{"n_layer": 15, "d_model": 64, "n_head": 2, "n_kv_head": 2, "head_dim": 32, "d_mlp": 192, "vocab_size": 4096, "activation": "swiglu", "norm": "rmsnorm", "norm_place": "out", "norm_eps": 1e-05, "positions": "rope", "rope_base": 10000.0, "rope_fraction": 0.5, "qk_norm": true, "attn_scale": 0.177, "bias": "none", "tie_embeddings": false, "parallel_block": false, "init": "normal", "init_std_qkv": 0.0243, "init_std_o": 0.00443, "init_std_up": 0.0243, "init_std_down": 0.00443, "init_out_by_depth": true, "optimizer": "muon_variant", "lr": 0.0111, "lr_mult_o": 3.0, "lr_mult_down": 2.0, "lr_head": 0.00687, "grad_clip": 0.5, "warmup_steps": 0, "schedule": "wsd", "decay_fraction": 1.0, "decay_shape": "linear", "final_lr_fraction": 0.02, "batch_tokens": [8192, 16384, 32768], "seq_len": 256, "doc_mask": true, "train_tokens": 81180000, "steps": 4656, "dataset": "wikipedia_en"}
Each number is 128 + 24 x the weight over the matrix's rms, rounded and kept within 0 to 255. Layers, rows and columns count from 0. Numbers have three digits each.

# layer 12 MLP up, 192x64, rms 0.242, rows 36-107, columns 0-63
125111152153127147101118133087154120123111115144138154117138113191174159168116159060092122146167125174141135089155131141149158190146155095127137153130090163153123107117141127144139100165118167
120131131121118162173122119117138104159157126113102149155093081147121094134133096144119090121062128127145149177138123176127142125136131114132095076107080126112164156116124133119125114126114145
111148120191114173189118135107096129123128136141133174156078120155186134111086128145136116104112114163086151111071104128118141097124150161106128128127134128079115118102101103115134146119154100
114108114126111172122146094164183141131122155115138088100087117128120129123126100125188165144115128098162125102128153167106166110121138150139107124140125140130179124140105120159102134111140125
143112153136127149130121121131140125174106113136159113120107150098130086123111129098133150162117119098136143142104130098139076112124109119156114103105086094131158123151111110156123174135145173
124098151146125117153135116103203121119147115156190087140110101132118145098114099129111137113098130145201128147105140106102087125123109137110122142108136109133087140135080110155134125121097178
157139118139132119142118145139089151169114113088137141098162100124143196109156126111154105105120118132139136081110106153115122107135113117117122123089103108154122136101087139146105150123142099
106122122106123170132105134115140118106089131119139116114162107136112083087145137174122179117104115133147120127141160120114122129131082131127117141141102147141119162091147079171134117122157116
140144120131154116113147150147130144139102128129138167137071063147180120133130121141109112132097150158156127125102127095140134114127128111122100105160114123117109107092144145149144131102116153
110162124178150133132137192050125125131150140125121099149139105143124125113122131138129130135134103115115131119116154130158129142128101115155147121107125125137151149164132116120130114087119127
148135101127103100113126088122197130164149100154118136140152103178124139128119069157125190134158107143130137104148106129069100114139125135098151091116175147129138142122135149107076143147141136
115148121105116164165153119152181112085156126137118147146120118107132130151129094112126168099112135116106123128146105132150125137091108120141155089117073192092106090120134118131139105103142126
119144089153123104126140136131142145151111137119124141098135104111111077082140099127120180141118134161149141124122123061122180098111107145112132136140097101154149070078135079123129159136161112
086115117146108165088100115124132115092125136119133080121220126146126161137117101121085141147125103069138128128114104132085085111166159123112121124155191153122144162143112116141104133114164148
102146179168170148106128132113144137113149146123128122154135130108126147113121106147168100146130099140138134110096103108143054099126150147137141153150101140084141122163119119078151149126145147
142141129121104091137155085150104147099156135107112126118138126096104130110129159150144095130188154105120128107175110148118164116100166108118112118116093120130101184136164106166134141154088112
146128079127135135113131122142111118158116116124137130118121139101174131146145132152115091140136131140119151107130123111118111133096157126151108107109069098084130133111113153137187131124165123
127129158118132154117108141099113132150110132104145152081121154119140177086132137097121137111194150117125138151161105107164134115168089164111095135105148109077107119099179110131149188117136154
124157106154140167119094182175134093144130160135147098149137150094102111120138140128147115139127110135142134108115115124144115131127106136132114160120106142129138118138138156171148171095126101
126140150156125157115108111153156106154135123106127151101099115152107118158119144152167130140139132126138098167146160131139106140163132105167123113152115139090150120124117152075169115129169185
154157173101114096135134130136143097119113190140123135112120135131140109132142121102124154093143130138136160165115129105136143087129088108097130151125133103137102082116174147119110147116165109
104156125112144179088129170125130081149116122092101153163108104131075098137112121100140110161101073166115124149125152138093113127079086164113116112143138162149121086166154092119131106133144125
145158134115119125150193120137147107171099129148128172152126106118123080140155130121134169151100117165139132097124137083099150087073131137135135091121126121154178135148090127141103095113117177
126133155135154090111128125116159089148174147149141101116193143129145128118105112173094118148111115148109141182103163149133120134114122146149158116140167100150141129139108120124146091116135081
091119101110107159097138130150106127106134123161127161146139130124112119125096107114176106079129152131157162108124102145137152128159108147139123139112127169135122144121119144122132090121157136
177101138173144160133160111145142135113139148111103126147156122139147103132144118134106118163139116200118100125098128130104145121113145109149141130125111106133143123126155061165129182146140091
111125146086114079128080127123156122155149165121125137134120155155137123153115150060163121163110114136100126144102122146078132127127160161159134142160144119129106129151126070135096144142086167
130127127120126126147177139113081158133122138065126116099094097115133132166125115138138130142141128136119142125087096108133116143108118095173121071076142124176116160181130140122127154163114141
130102106134125100122143148132138122142092159118074132147106142118097186163106115172165107118098103095092066150103090133155144127136104201106124132135133111111088144143104093130120130110107142
116102141093084138133120126136093128127122143132103133115129166140142115088132108097124138112117136169110096115104120125157092154136088111104148105103118114097156131130144081116097092129166118
141155115105154126104117108113093116139108123116140114155142142133069114114084174089147122108129114129133179089135136113112168156132167125101126101159163141121111121090181189125107131190100159
127140156115138080060113148126108125154138155113127116159145116123083170138120131147130110136127086079065120102105134122093143150126126105133154129185130146153083166118127132149128133093097140
107123128144087124102148132105102121103141130110088090117105141111133110111116113087112112182106137120145101115134094120151082097107129133127128117113164128107133116182133131135139141158156140
145138125151095136097187103146158129159121110112165106171106168113134134136140088150142113114133144108133144131150142130121132154133157146111102105138139108123133094152111123144121124202170158
124103119113095129120141140135133112096086114142136158127115121151108152127097153127175124168107147116126121126090137111095157110144116162133110153119124135166150129138116141163078126132130106
165129140141091162105145111094152122177148119194134144139185135152149125109136143106120129158183116146147126109156112142182101142135125108105124138090134136172116129125132151144121127119142142
122108161111151116120136118151174113136116172117135113110115117120132124133074128135133137148165111143151098166122103113104146125068121196148078090156128130136094133091145104167142134141099119
107191051100150124144139137126182116125161037082171117118125079118152070147092133101153090111186111165134088121181119088166118095109122147173124101158158122081150126082133157122056079156113123
115163068131169141112116153122180108103075097104147145124141127104138145178091123111122125132138098114114089158134114107128102129125094098162125154114167106126170114100127144120144119120138114
144142143136108152119125105136100124148113130129090126104157115107159127132133114094161107086130124162109165121115115140150154120083153128152195121166138160088159154121137118109167105114147178
088141085099161099114109117143127193153119117146076131149098119171143087106113101139079102125143124138146159103124120145125128135133106130122173138137106120083129126189144157127146135139083124
110094117126154123132114118117104175116135157110121158097084128196140154145139130114142142141175153130141134166144123131130159125111129160109126117104111111113141114184154114127155078105109145
165098162218091150143123148144099142129154160126124152189139148136152139134113097102100126104110170144125118104138127133087132143135134149138114123167130126163146096165133091127126143100111142
123129182107152149108137113104149150115140152119099127134146142145102098090146141125119131089098103129118123108122176149170150136117144142132139167168148089129150147154089114102144195148128112
142157134138147140140127116111128123172176087134119104124184103056123108120136116108123093097115094136099172137129117135141134116131140101148119155115138135092088124149156112142133074145098108
169149103093121172118124144171138127129096126111137090114122154177134140159165122106131155110145141123081119154147101155128190160097086149098120149132101119144155141120189112109126120123105139
134171133148118137087122155115104136127092098120167138105072133130127135166135128124138159156145114151109169104117103137165110089106143101133113137101165169157112122176125137096174090127122142
148146121137148144099147149140138141141131130137136144158119104097131098112136138105128110111140091126142146124160154123124086132137130105122121122110108132132082109129125136164093079146150130
162149140125153095126111170152069152118110110114134126098126094096129111115122141145087140147140143145125114077110106123106149143122110104090155150080114129175113135138109103156128117118103146
120139132087111156135076127102082136169128125118146161111103179164131121089131150172155123106131145122126136084119129118079136144140122114127084146106119137068115143131127104096148136077096133
151130088159109146128159150109154117143136110165094159129123109160143119111150145100139111108121123131159152113127115113093151110120114098161137165148173103160151157130172106111108150095101141
147134127074180136131131147129137133153114132118131088127078166103117142132146108140163119125117157138137102143158138140153100166136094130132111099148140114134085157081141113144127158143106081
142137148164146097138156093101176101116152154120098135149124143147142115133137118074104128094145120124108186137120109144113160155123092111151109107144136156099090109167137104124152130166087097
141139128131127136130145115138110105069118110138143163124148146118097103141096117122073132118123130145126131142125131126158127117108128159121123130146097123150099094138099127111126169124134090
143094142145116179156118137155109159159053130127104131101117120161154120157139167098101118174141109150134087122129061155115111139159115144170140111141149104117140124133112119146111150111124150
126143112134135160185147116132131130119123139124114152125144124148082149164170141085114120124151150104136130129124155127124171119090142108086130104144119140093106147118106083143092138083138119
135146082138085087178134162107114122145148171143122140139164181122143133145109146089156128129130154115127089169160126160112160110132135126144135192113140138159101148121130163155149185158155169
125148158145075190132145170128116135117159107115121144162140121194180189160122108127137105152157130138118160112117099147154110115076107147118131115140142114140120135126176132137078160132144124
121114147107098108104108104138123108182134158108096103185102134161126090120116115161121143115145118117131119114130170125123116173156139126108105091136131078108107093114130130129140152156140135
105144108133118114143117144083124092127144103127077131104156085168131116147165128128119093133126178147139120131098138098144117115116163112139149112134137133142123124153144137154177112158159136
112087127148125112139116139106139113114158148135138142093142129134109114121107086129091154142120112102132122148121153138120177110113114165138099150131132174120126093120113104110116124110101130
117084150169130152067101138112138159105061118086106127097146121132125178138143105103071138133097123096137155138105106125131071125107112127114125117106113126120134141172118124132108133105119133
133149083139118141181140118142117156090173119153153140160144108107161113116158119088121124077109162174130128139127132124164140081149140124152127141125066136108155111199121110136116105167123159
135159138125103135138111142096097164115092141122126096126134116117145136119112119131113126126129154145123068144097114128185109101119103148109129134158147129130171137131132110142195091130142094
130161134172137144163134109118119139133137133088123101146123073146134117142118124130142127131143100105105108126105141147123151126110091152112156168090153079142168141131079138130099155115126137
108151109095140133094115143148130125124131094115136115099126165102127165143115135105164127121167114120107132164177131143146167187125112115162112134143103125122157143112069107124134100159143105
109159089094122145131134100138070124150161146121192108120139119116150116073125124142125120109166125177096071132169124116142159120154193095165122117112125127134137106135131161130125097149131101
142116141138099138096129135091132127099101138115152125125157096131115131134117125115107131132135103123114139119163176125083156106128108101070153085092130123076128114141144118123105147159107169
151158149141102132089141073134127115134100140123107101147104119120132137130135131095158113141119120104172128143128118148140096144128112132118099161092131118097148126134119157109128132110119157
134168119172101147073133167118157134117119104093174138142123164104118099116087153105143115199151135129132121102152149122127125115105142122104167132126166144126153125104096114135081101139138135
159112151107147131104112122125109098133148143129156138153106113113162133098106134091088131107117143118161178161076125139114142136126158077141147134155150128116136154094113138112118160095111130
165096143136117159099105088105141115149160123126127158114098113121153128104105134117102127132139133160128143173127124122120105114073098132094129121113156118158130176143146118120165142136134149
# layer 12 MLP down (transposed), 192x64, rms 0.153, rows 36-106, columns 0-63
154105088161129125108135142102080094139102169145152139129120139111144090123105134083094131139134111158111131127149114121116106154117136111147155135086139118121026126141097142178144134099136149
140121142125112089124109094146145145121113110170157152116115102104104146100124101094125156103116104138129148118136130130122090156118175111169177120117087105143116076108163176122132132124128104
120131086169167110111199098133118131130139162131134115153154134146111146166165155120135123104126181134131124105111102162149109161094133076126139104108188178144151164141113128105111144097121109
154100127143170127167156156149144097125089137089139157148128089157144100102140091117104122156149105160137133152133117130114156090127129131103113142072130137085127113152134119146156075122152123
111125170105168133142163112138152116140189168143149134108116121148119109125158115172176141136117126154097125183121127119129136091130136127094102123098153138138159177151126152134127088109157120
147154103168171099083169122159129109114101130180107173161123137145137090180122133109117125131137096160115115144116108144124112123115147088143140098141103111131089137129132087175134101102131104
081118108098109100115107148112156114062108122148119113173145103168122127148103123128126144156098149119116108106126092136149140130170114146127132144154163074128123117113118140140130113114144105
128113139106114105102101106093099166142158159110101159126164093104107153112080123105144133117113096130119149125170142158180102110124149127153138122098126121140110142092145158117100123152088137
134166119154089122113082132133131141078135121126147117126184133125110133124091128134113149164092119111118115124165159138127130095165118130118138133122142144096128157104115091113110124148156158
113094161106131112123134134152128160147061104075125096160139129108117107140161106125111108153130148116115131147114110102104135110116145109130141128100102110129143123098141120157106139175155106
121129156156087110122157140094128077141150121144098081135112132152099134120160118155128122156098161098174127135129135103123128136136110156165170140145123095132121127174148109130107151167126080
100148141140117166122113143115123130100142172134146069089114110146154150118111178090080128096123139103104109157112100132118117112155131124147145102091142172109107126128133118115110114116112070
151140160137089139113122124126131122156133136136074143156132158180126134138128134158140097056148102159140102122098102081109112170121185093077106131179141133133112114141140129129094120150153113
090121123112148138157141109119086158131133137128131107107062156127156081149109143133127129130164167146133146100113125131144096132140108140152123088139121173097185197132126177133102105140147133
133138125103096102164123122140125127101092145134144131149110087143192104119119115121165099120129140086084116123136146108118153164144123073178118104098116146104116163091122136139108140145102115
137103125099112140119087152133086078187108172108166129094152108098158160145163117089126126150114141145126153144142135107127139091130091129154142097086148093102134111130112078114131126097126128
112135129123116131138111130108160118081155134122119089118087109103125152131140140123101121146124107142122134122187140116139140158177110123130144108137152178139130075116146117108120116153102122
141116141126135109120164133131117108154130158121144093120131152102108118088168139104182125110176140136167134167166095105133148096127157094134157114141152137135120107116112118176160129140105147
140138109115113105100121173078137123102127137107113125129117124129104130136144162098149148148131126131129088116167126111142135164112143140111092118093165140089134129151134100124097160171132108
113119105156155121102116173102116100101125112131154107128096125088091120124144100107088118129138155111110128074102097113125108101130113120101165108175118104104137117152096127165152111148117146
136130090148098181108124114152129150147128114123154189134108117124156132129135138154109116132129133096117124146136113171154136179129125123137121108097145155154098144141128063152134163119140141
118148162143158154114118147113100143139076077091099094121144141148087091092167103119102118141168136135157097119128122098113119096136161095150184153111122106139128167114170114152102155098108129
095101102164152132117120088181123160133144111122049088074122138105133110160108123095139142120129104144127136094115102154076161115160123136137113148104112131098127110137128167153096118166141132
145092113110138102150126140133082084172137151141119155149124100087133129153147133146103183127134108102102117129146132112095138093167133136141120145124155113163134125107079156139115163122172152
140094127136142104140099145093127097143146160099138170099130128131123144067130170141119152147106119141106117142110125110135118158097123119128149093111143105111142104142149117106124156143127153
085132149159129122153168109118152116089137114134126146147112098127100149120144093139123094129165145112134137083108148120108116146109128163134128119126151100109131126129112084142064120136136173
156122094146134140153108144048137139105114128164124124133112126112121102120081123079151138128129123071158104160112130134122101107134122121104117159162141165136111146101172133181127088108134133
114103054167122117116096150143112094135126124123153155145130139144119144161103135137087141123098137094136080170134072126153145138167081135112146133142137125158139120107160143131152115148123128
165178107146143143149123092161145133127080120103118164119117133113140102136109132128188140135085140118109127115085131137161118126081120113111115142126177111116147139103164132122117109125099096
160124097155125164112150082125138125147152117119143153153124082100145119143173131127108130149109150094109154115142113132113167093119143178165144135101147118131105142114121173152154112106114137
144122140128152160164143189144156122145111111123140125108086096149122129131134108135145121163103151100121115153141107176128132163121082153115055142097150134125165098112114091121171136158169115
122122131060109178105105168070110107078158155124136153123137108110158134137128119159122106130144078174126109135133138129105104103134140143128146099138160133136151120144115123151117151143163136
119132182127163128164144096137167130136117136148089113103108126107112120150121115114114160137131158120100173109126141150122122117114178129163142130160106096127122092121106138124116118118141097
145130168111170125142143153110106148139114101124125109113136091177128133124097104092103140137142130158106096127109167106140097148123138108105122139133151151145155137095112176113160131067127144
145147128164154149131118132091124168120129130127113196114112122172127132127068125148092147124143107126084132132162156160133106137124115134146130134128097131121123098140109125137143130116130151
121119148106119149116126132169104125129176106097175158126126110099116140165165142095104159142114139113129115124165167142131136154128108110144090127132128118121123136098118128155114142109120192
114130190165106146150104169114092120112114105122065144135132140137136130148210135097135138116114142140155152106129105105136087137126120120151148152131133121113088132127122145121090170155153135
091058078122073112121142117115151068145160139084137178151140060112124081118133107118133128152134174078073124117169143102135141159163140146132119162113130152144124125123102132114133103154148141
133222103173099109136142146094128102153116124155148166133104116138183160126136135137134134106099112180110118112148098148151093103132144159082133084123141100120153128127120119132098106116102148
073105097133109116133138161111161130109142147150130161141106131148170104113156116139096182129100137133158104109136148136163106161139109119087130094088110108164154118157131099058127110129128145
117146162150107131087106152155146109123121148121134078183147087103143106075139110158105112149117098086147131153160139172117136086148107118127166100087125134123141135102087120132127102154102144
132091124127105111093165108174125094131122155161127124122165147100109151096120135126156165147125109108100194112155130089165118153155128089145124149150114139138093128101100140140109116147094151
095156122148116122086096119122148146098156136120161110097184117137143145121124133120145057138103150107145119111103095121114139095099134156077165140145155125105083125141125119143132156124119092
152123105104146132114104095120163165143110111152158109119115120145126126170141103144114105085094112138166115124137095176114132090082154131119092112124082152141151126155170112146111139121164114
114119147153116123113156126140073139203085114117172091117120173139160102116176137112138122136099157133113116136105149124108114131120091124133137131105110146158129120114101103169158164164133123
103125150133139119122094115105133140147128103096148177080134105118111121092106121152202109096143162130133139142148122149180109126098117123108096109128184075107122120116201162084109102121129096
148143135097121135094138193105114117115171133103072118097098131149108101077116163129087098165092105114107120139153114144128109173124156154100149104127142136102122123093130118110140142115139121
141151157111133132164132089120097115109162149118161167140095153144136150121141132117129146118106133126110140143119119158115156093141121103118083125116144158121117149056125127126145131120111137
116174131142113165139100137120139122155105143180100112138129140127128117166159179124132123084115110156110135108159138105109099138112128080154148096107108150074105163094135128132120133128097142
161127143158102118133172101165159145136148155135114154149092116126154119144134058140159087122132144111119088154096097123108151135155168149161133127131108123147109148079132136124125164145114106
096136131101116138143144189095151130105112142113139171128115101120107120125124093119150120124111157196106110199119094127107116127156107120126130132107111129104131129116139136156100099118144121
149135137124134092163108123170069135166103148099130144147092127139036131137112100151129121128141099134135131127136116110086147140139097143135136120128130097170124163155150138129135138123164147
067175167109148148103137116107115099115107140119150086097139123119115129119110147107159149144143142114124109128113151124158143132151141139093144183169095111167099121170132085112111110095143139
141135121120144093105129140092134169161126149113139152123146074130170138115125158145158151166152101099146157117144135125145126107173140135124156111139169126114153115121135116133104134152152135
116128139101100105150152107088108135145167130143168130168135140136129086090115065132137126125123119113132099157131122130152146091115152145130096200121131135070119146130143125141085142144176142
089155140156119084121106148126121143137124106116160168156115158132142089105128127138156152171122146135142129134083125117116124065129147134148143166156114132156147123151116145153147139121111123
150113126155109158087128127099184128140167052121148103130156114094124111139146124071126100154153153109129161128131170136091125121094091104102105119122082116080160131138161158131118134140142122
115147134140144101130133139095140215114120132136161104131137132143107096148111105126112123119134157136127118076140130124116126146111151122096117125127142153114107103089173106048136110131135153
107155162132159157131142131094114139133102075130118148108118131125104169163137150111132089122116143117100128109126087159128158109101124103138137169097135111183155096142142163125137090135101094
076157147137115150104116138094139146141142106105127147168145112145153105122108129143128149142127122123074106102182138133155166092096119141100100161127115098124125112124114110123133132140103102
143118141119089133084124126149104102101167128122117108172096169128139161119154170110138138168169118149139132111093121104163103158080121144129150113125140137124154116124123088143126148128125132
110139136100149095113141098097141122094095117130178118136131130099129106109111096168138127149166118192105125090086133112070098126115137144116175120112124151129135128092136135135137136119161132
118143133174131121087118078184073127141134159138134109157137126143160125159083128114120111111129143075082116117130143119158151129097078154150153118130152114158127103100115112154160173106085106
134097130139084094094140154200137100166140134109118159138169117115123145137143090114107101087140110136119126127124117114095118151145150132182116149092128122126136162124106146139116138090128129
138149106128080120085156179113160122106146142192085108151105140152133126108121134130123136104101096127157126127134143131114117163122095120136111128145166197126159126143097114131109121137139087
148125158155164116154118089111141084130124153107151116111092127095130117125142125155121123115147111157155177152177132137141101090152124148105168122139144132086120108127155143108120124143121172
059111126099116083153106137149111129132157137116107087159156130108149123138114151130102125140133105160080128151112168103098170133175182160138163136131140128126144097125139111125159142149129145
133120120155140157093131108149109131122102072123146115122155116150156129118155147099131121089151138101171166145127132159121145085109120111155136133128102122164109141122154148129154132081129139
112104135102128095122137129119142141170114126159158098093128141112125174099142115123103145081102121097088151109128164085137124106145115122156129097143084125114094160108118091148151160131080127
119083156164171123152120087086131112142165130081155144097102145111158125131118137118149142057095120134129093168085100127131130133156090159130165149142127097155124136137126146129147077128150124
149139138122127120158144134128169155137128134138115140122116157172137168123128131119165106153099143110129092158100135136116106170119092126086129119140140120114149135153121087115129083161168142
# layer 12 MLP gate, 192x64, rms 0.226, rows 37-107, columns 0-63
118138134117083103095137135126103113098134114167111109118141129156129103100139087108134095078120119126163144145157112141141114134119134128165144101118091107100181166099131151132107133152116138
089097124121113097092128139125109130105151149119122153131123157121122126138116085162135160131156123154136101137174135103140147114133126131166139183106140101192082128091120165185127130125121139
167128125155119136116134118171108125123120173135128115126176167098130109191124097141094146149146112152121116139143119135163150107108102148114172166141119087120107117150118133147127097115135083
140111088139147153143130152104096119129078121146134108105098140125051151108116118102129153119136100106153164098100133105135145150165149135141148104114129151151091087108123089150132100129124114
145106131138118111115092136126146129115138115130147160146173157143108142117118094092096149091128132121159176130125149129106123151169156135121146132146120128149068144107085098166140145127111158
141123166102069113113163131117122152114137103157136125140114162126122094095151148125090149096104149132124125138131143091149154124133089117114111143144166175123114132090145124116162099132102132
144133135140090142123114155158141136096091126151132147093162161128134108153096103120122120131111142167165125117185130118135100136114155113163130091079128126134170139175143154123132147145157068
112117163096089120089141121111132118106126160147111105109161125112105143135082115116081151135171124120078124149143160173139127149125115142084153130117137088105174195107094141100123136121135145
114130118137124188092114101107099110099143120137150085122128120100128112134109166099114085095085133123110154102097132145114107136130093155108118111085121164126162151172158125122123096083120124
146147159120117149143126153128167152143164171129143149163113099101142105102146089106126141116113135146166130151114123093134120145119086144109180132114120108126115159148156084095126140128071090
111123137160131126148138143126090114090103071121101154134125083112160146140150123136182098160155150129125164109165125151142106128142111122134151134126137174117162144123127110148131127160109087
105128173131103145092134094111120132133115127106081146148105147148095147157114137081127118145124126087163119180149118166126127124173130156105092119107153172105125160134176139149085151121160155
130121130106144076102165082095135136145111169095119114117122170122114158148108105115129110146143131096102111117161132097178129096118214104108097095115120117121090140151158114118142113132111106
115112124143086150107144100085110169158155126123095084142149148163125141190111172126113127153096142112132092093134134110102120113149149159119122106126149117163108167096113128110076118101132166
124151137122093165157148160139094138159151126151089137119145118074160129129143098092151124135143080121128097119100150154139123109138145083132122094136104135108153149172143128107149118116157107
116124160139134108147141137128094150109159123156168104124108094115114141131082127129127128145127139086200142124149148127135131134150130098098127120154144166154107112153144092183071131129131110
141108160065155144148113150118103125125111087102103156079153166125092144153123114157107100149134103143118150137137119133168165094076108091144100134166127109125115150130150092124145127123116101
150109142119096135164141131090160156137114125139111142098151160158104144119134122163131126081155105101118104120117156130141133141147174110124159073107111146141122156148140116126072116157127097
148121144104129114075135161169144134115139103162134122114088132114104132081138143123099097093157093159108139084121139149139145095099127081110102133112128122125111154188159143127157133138133112
124112086102138156128103074120119147132155080116080110120117152127111140131100099113116146159124147075125098126108135123117078163150131118113090117111149143122164153169100113111127153156139144
116092163131154099168125176119177109142126119115098136173061135079129109136133089127129112098154138156140083173120151124109140159130107134122136149145118170136116154119178093147110177126122132
131119100133115191132155125122108129135147184169113127121108124163103118153103130176094142096146133128115125110146184143144124149159140125157099170111107108190148168117073095129135107091165147
129147123097149153120109105150135138148119137077102118167147083142124106159110073111133096150109149103122128109119147103111091157152151114138125137119145167107096128135148160139095123150119166
110152146146159105150102149104177145129124152080128128120116117129117135127164145118097150151113088101111080151137110108137109121081127099135110103143146097135143102131141123149146153122123143
141115112120104134107146141149160165101118111143097156163143145115111126116120100115119129132091102126126146124160188080123139116163135145116110142122133144136148108168096125138155145148144126
112131129154136142151140130156125135159158106140096133120153111098100127122163132149125136115080141119114117119129189127180115142204148071101076144095093103102136129104171115109154107145139139
127123123173129158119133133135155090100068136150144105112128120092073086128152142128122128119169091118097093106122138116154138134130108127115158103132134138116112115120133077120128128115111105
080169116120125111131167131142137156155120102135106122119124143132103136133131102149159128101100089110164077149167123124121115109098132139123128093106146112141158141098120060140099136162133133
113096126197130115153136147125193151161134126124125127092060104125130128132145155133124112102136094132177158077132147115131126113162137166138142126122099141112152120120123113105137162111169109
075138122108111176135091131077137115118139133084094098168131119137153136168112127155133111093134157123150175150100126114127154105150156092098120169115125136087144144146125103139138153085115150
141097100177113153129141107128181151140100117077124142126064124090070122141167083151119095164164149160150158108138097121149132116157111142107138144144104148091170153177156123113124128159130146
133132117157117127110089143140115118128113128168108111128173160138136126144132124150135072147116142130135108172131104153126106149140154161115123149094139087085093126153141161120153163150128077
110121140146079136117145140098083178088156121127131095101125165122119129098131095117118121104155143139108122094145107092151158118132090128127125141112157178103104144170107105157111144184112138
136137122143112149162160155104132109140169144103108076101134132081099124129149138172113137098188135108107129130134110138105115143110112125119155114112094114135139088103155129110146123147145054
138152146119120082089116161101130122169151103135165084094104169120121112121104130126122149147122147143153104115090159089156104120086143146114152160121126142145117110125146153112141164129114096
141110116159146136145124120126160152143112109118135163163134104118159160168148132146121092127147090099107101133133159128116134081087078112128178090153108143147122159134152113106140126105095067
119117067135153129159149167138096122175173132106179147125088102152110055161141091136136109131133143124139085132094136086137083115177130137158161150124147141165102101090133117137130140175139133
093156106126084101116155128141144133146144102152142118118110169118149070155130122147166083128182106143134125112150109103126132117107139134121152156141135104106146129091067089119121139129123120
104169131084096104158119094074162149109125153152116153134103114126125155142135139117122148114144118090127110085139125127107086107132141138130053134121125125096101091132119117173120136151108110
075116109146139126142126149105141132129106116137101119121114124129153098131128110097087113128146105154085115083152131132114087106116125121112113114091111144127157140110118145133190117101093124
165148082107106120110150118114131103121088151151109122153152147132134111106139135128120103095118142101156179120100095178130115111173122112102144158135126193092143156099096112147162143141114129
138103150169111115131174123145080097114123154139131155165102131086120133131112096093119142126140098153123129111099150126112102162124132125190157123110112113132149169173103121107166114143095170
116128103114145147154136110140144133126116074148155118095158140119105096090096116118173160128134165142156140096088151142113133128097181095149093157088136138089168119135131105131095147170136115
141131166079141137167118125113116132170164160126111143106162097114107136132139135125098120067142147153138133153142125134138116123142118129135073130119134146136129147115204161121138110142123144
111121117147157112150138083128133128177090107162117172118147099137132126137118169066125127136136127161115138119103163115111162118099170138153111127101137163105126151125150126095116117081141134
098138084172106067125137120142121133107121129152123125141108102102106122149143124126165091114154145077095085109143165089144115125121173169084117163127143158130087111151171152128156114118094108
144135143107151115126138108107095099087073112128122103129137146108112144134158126112147155133088132123103158130130094136174120125126142151093105171112097133096133132121102135153159133158111142
132141177133123107119148126139157109130149108131125145102138122122150142143118138130080158128096160131118068148160132113166150114141166143129146154121147126121120132119155138155181114081098171
112153137129121124129120159145131144166122148186105106156129135158092132136145104142126127106128144150158126164163127131161119131088122127124096169131134110172115179113101134147101196124189109
115139124155132142108119135160152139150138124149126153186072113101149125122095154142092146111138111185119119111130133140142188124122178171119134147144123154087131129135121155124093110170138151
098096149135104157121125171137170143134150127122141135114160105137120108125141125156142178126091154179139092157093128101120137119118118168150117150158112120084106156151137110093133110149141109
120168105085133151124107128154157117141166128117064139139136124099134107123121082144172106105144101079112136118184129111147121117102126137092111154140145153100133095113118122132117125168163109
116119118160123086133117127144173144117106100133119109105093133108159135131138101124098134130137164145120139106146145125145121148122126128114107163151163140114105125109130114122175105114144082
112140142111110106125153142088155129126164143155127110136166169116088183094148136163127151103101164109099161103146161103113115111121147130083106129144101169123140154150146126103138074171137091
112153121153148146124159126137138136123162168153110136152118112097092115119126127120138153095157128101139129136115075121111133138088143138092113137145141170144061097125110090117130137131117114
099140142117121132149083154140115155153134132152153120091118103167113149151112103174123149125128144147127118065147151152173131079160120167140156120130103134101126097129094119124139131116155091
116123108134161114143096100116122147159135129160137116093140111097115144171136137122155146142151136135132134184118136150127138080143115147177078160127131147096126134110071169190119130138147088
135119143102143166153115121150119148115120134113128086142123116129139127156147135121108084169170121091087127137141185107104110105144140153105103098105108074129140095141133089153137139150140150
076142115113154125123136137109108113155130105123081164173123115119146131138095166118137140146158115156107114102111165125151100127131120132097141127134102068112102173122145140084143104119147146
099131118093167102110129137107101123133101121135112157128114153127099121085117091149083097124137117125125131154113109148118137110124135114168097105127119116054104110104161118153153124119151123
117118101147141175140132139124096121111118123147136146115127152181101086113100158116133180115121145135148164127091134146127149151147143141162081129094105167114128151113129116138193136122069134
119115135109131107063143113153133131174123128149125116092099072157108120176138112115135171102100155190132159143148162115156153135152125182129112120137156109139143096123158134126178091123052175
121178124130138162145155123116142159130122106126084111109096142119108109115114107159149126117129099118116130129129153151142132119117123111127129111133122142080129191163115114102132144164116115
100153157106140129087146100133095148121128125083130125099192141138109148151140118155090142128121145120108111125146195127157124113129166117151107129134099135141156136135134162112133195149146137
125136131148096103081176113100103129107164129131117100102188101076110102135149131143070115129137115117134110146145071132106128097125170141138141143110131063161125140153156101135100096150152129
110142158114113166134120092130140176110115143182129125114136142134135115133137123156131149142094141110149113088170143119079126112168134105138180126141149134126109124123076169075100097113123096
123138113121113139129116135098131133114107117113170118080139099123099120116114141102118098124151117129100128148139202125099162127131104089081148122102140134080124149108160163125102140139101174
107139091146131136140128146141140150085121136146119126174123119152088102151138120114153093160153127134157123096104168140136109155126103118140164164150194141142147127155082107128124099138145132
106101154077147148170151104103137121132150108109120128102125158112183129094133143111158138137196173123142106123111121132178133102133142106122166123120132155102127139091139149103116076118156118
120142137085131100119153090137137166135135117161131132151167088136126096114146133079104100114095126120126125123134129113192117156117111107107123109142156122109140148142147061131118147151127104
107186132144150149116108113139128164131111108092135110131147112124126162130099104142134153089107123134139145131126140120133124092126165145115130112106158113095138109115102149125102107143113115